python train.py --n_layer=25 --d_model=128 --n_head=2 --n_kv_head=1 --head_dim=64 --d_mlp=320 --vocab_size=2359 --activation="swiglu" --norm="rmsnorm" --norm_place="pre" --norm_eps=1e-05 --positions="rope" --rope_base=81200.0 --rope_fraction=1.0 --qk_norm=false --attn_scale=0.125 --bias="none" --tie_embeddings=false --parallel_block=false --init="uniform" --init_std_qkv=0.0553 --init_std_o=0.0553 --init_std_up=0.0553 --init_std_down=0.035 --optimizer="muon_variant" --lr=0.00389 --lr_mult_qkv=0.4 --lr_mult_o=1.06 --beta1=0.95 --lr_head=0.00658 --warmup_steps=200 --schedule="wsd" --decay_fraction=0.892 --decay_shape="pow" --final_lr_fraction=0.0 --batch_tokens=32768 --seq_len=128 --doc_mask=true --train_tokens=127500000 --steps=3891 --dataset="wikipedia_en"
Each number is 128 + 24 x the weight over its row's rms, rounded and kept within 0 to 255. Layers, rows and columns count from 0. Numbers have three digits each. The size before them is the row's rms in percent of the matrix's.

# layer 16 MLP gate, 320x128, rms 0.116, rows 0-82, columns 32-63
098:111118162170166118119097135136102101123129190113090187099127113131147159123148119151158164126092
098:145104074108144143098110133107125133118099160112105141153137092093134087126139100119111111146124
093:151174150122135126119126131130178081114098172131088077121164139140116126124102145139128083094116
095:133147113174120188146138113113079102115133108140151129124137107138129141141140195103133160099122
102:099102145147108160140117120124177103162128129135090152153131161160179110147131139153126108127115
105:142128153142082101114126149151044149119110139140142142166126155134134122169155133107104127079142
099:132130099134082121138074158156105129115126153179109106117125133115082086106147140137165119141156
100:127150172093181132123126137166143145115153120120119124090093139142116121138132106106116135156111
098:101128136138119128153114128174155137095110120140130139113125109122131103149112130099093140142129
105:145105134155088133138125106126118154112126112102117096097113113151114117109144097083128129103132
107:168162143123121111142153096104139093111145112157139184116166169107099130104104094128153099143152
102:101159117156136110113148113134145155129192103150117189139120122075140153113106137140102140109112
101:144116146127123126099147156106154112143135107126120131120094108107092061131153174080155145100100
102:100157127143124120133115128076142085124100115189073103124098137126100108100129103156073141135176
102:120106144145120153114134117095112143106104152159136136134139116161092151127101149112168123125085
098:144121139104164152123115139147139099138136155139101153141128176147119108170190102130119131133116
101:130120129107091167138141151122167125153158158140097139128125072177082155166088113109118083131134
105:126134154144118147144124130102140102183163113134121113108102147135098176136127115108098108132150
100:102112136074129116152174112114136073092132087123137098111164156111129094145139119101145133119122
105:171151160093132101119126129139166143123102147157125091137118135134081133132124144093097111133121
098:137116131138147153111131101160134086089141083147114104096154099092104118121150131109149167096125
091:159156121107109186129101116161129115139161150170153134102143119110159170138111134090147121113135
112:160103102120128153108132130154104120105140121095142166148099156129114079154082156102161160106101
095:097115119133090136137109124163134156156150156166124120123143147149151147128178142112155116131151
102:089114101119156145140113107103125091109102139126101128138118132111126129126150095152120111081138
098:134146123147102146134176099133125120148133146106127106091130123078135101189163105114115128066105
099:175113115108127129138143112134118169153107123107147144143132103159106101145152172135100095084149
097:145141094140082139136103139123103131127116136141151052113108077126159106112178107087120136152111
094:102119136138114145107120182181142162139136111120145103133121152108156127157117169134068113166102
106:143106143125130103058144070139094116157116121137149124151084105108118106123105108171134116137112
096:132143140163086111123136152144109128095129123198143133134129136127162194146162148130106137140098
097:122198126120162133125115081131148132128136126111115140096133152146073112107174131162175111148103
096:140105140080131115089101154178137160116090161111153117083159104147109147165101146141107120121096
105:127168138150099103142128140097112114098150156161133122132142155135154128113078162106114159129148
103:111150107196098186155118112128126132167161137137119153133098141112110129113104110116170123107149
095:072149144133112153128142128145151141120109162173125137088116157125142152155153103120108128108061
098:118079144078101141164112127149103101103140156126161148129112147130157110110153117126151128157072
099:121140128093061101110118094134148120074121129113103119111064123133140131088094128113126131140138
102:129124122114157091171127119129183101141100186128137125129148118108107111147110095089130102147145
104:129153162114106139084163105144135178155112100131094144142105134110141136144115085129143131128167
099:120129114156126182138120084139145104119126111120111130135161143108137110085133139113144104124136
101:111168106177112129139152105158130136097117159134129140111135139130089146154102166114145121111157
101:159141102113105129116162153086130152134123117132138155128120119163131162151150124118134125095136
097:129160137094139132102148121126126134139108083108161134151148093147120130169129124075127078143131
102:150097119171136138157119157096126136125138111119139144097154160124102088123122103134134150138142
099:139100186118121133110138135121122139092107108134126129093148121143110150169154136127125135118159
096:120182085162113097116155112189120147135120110093116112142145179128139159095113152143136103098140
106:096081100109116150164143110119120137095132137156069125126156131089097146175140113118121132157098
103:129122097175140124091160111135154109145151153158091102130113162095124141154145131122099162138158
101:127135127138119138099132092140124159129098171132114156103092121135091125106120129102129111125186
107:146167097092131140155160109145105144096107169171120102095099087108113162120154110120080148080114
103:088111138106101101150162147150146121167099103128104097107135100099139128144113157122122126162107
105:147126073088137105139144100132122122093119174158162128131110120127144161210154127098085109082119
099:111131137156125127123148108133132141140178117147119126106092092095066135112129131098078111146143
095:119099125116146127139115100092082116136126128143141138113099048101140109137145108051137120106138
102:091154105142146094101111087156107125091164125133121083105134167148111101155111103151078135047130
102:116163150102085151193133118179128122155136144168146161128116137138156096110103100141134117162138
100:170131144115110185147128091106133146102114137106117145123128101097107154087127149137130138129105
095:125111138108157104108125118139163126130171119136149114159152123116115128126129146138145129113123
098:103132140120078152106107128177138146089116161076144189068118122099168111141123114102148138136144
103:135150122158139104104157130154153156123119167151136128083129142151119116152109144106162092140131
100:100130123120132132106175057144145113096097123139111106144156104117128102102126111112101128145145
100:086125080097120128146123137150107120102123153137174123075103128162142145099143093163135123078128
105:112098135155169153139094124154108144154125128133120145145117139068135148131144124122085128104106
098:131121082105150120110078114146123108125143122148109107165167096138109102137106099128150167171128
097:140157132182134158131137138133132113131115121140156112123099166137152152104102130106132151160134
091:127107156098108158143110134140107140131130165148126159132113131140145105118143115095181152143139
102:146174127131125156089138107080122131083068109152151150128091184103143122146082121138145086154139
100:156110104119104107150122117131126112114107087119100128124142130120103064115087147124132151140093
104:154160138142113143156140113161104075113090119117132137095121116138145147159146153151164134089113
100:142159137129100102087136136149098152158136151145108146096140142076133093165131138128132160107142
098:117131159168142136115157128141121127120133120091120138097105133098084119140106095125139124122164
103:122193099151138137114145164105194136096139154145146124126111127122085145164128130141126115138095
101:145120120137159156156083127112130144114138114140148147116114097154109167148148133108169135109102
100:146131129119157111105131151097129113160116119146137168106107134103142119133147084119116174183151
095:125141145176090144118134143172126160123129126129167117164136128152080138132172088161161076098143
104:099155137133161126149116105138138117083130156133105134114128113137114095120084118131117141163099
101:121177094146112180178173098119128105115099160133140110116098103124123076155147157119110153113149
095:159144071132124139128153131102174136134079094175133111099131125151124185140077149097118141152125
093:131134112097143140122152101132095122158130152150117097120146110160120155153174124073101126109131
097:110125131151135166098083140185113147130124168115156092137121131134104124137101124095142106177116
103:097117121145081114130115109170129138084086081137126149115131157102137107098140144133117157123144
102:075122111147146128108157083148125099096156103148128115100111119142063122142118077109095129111119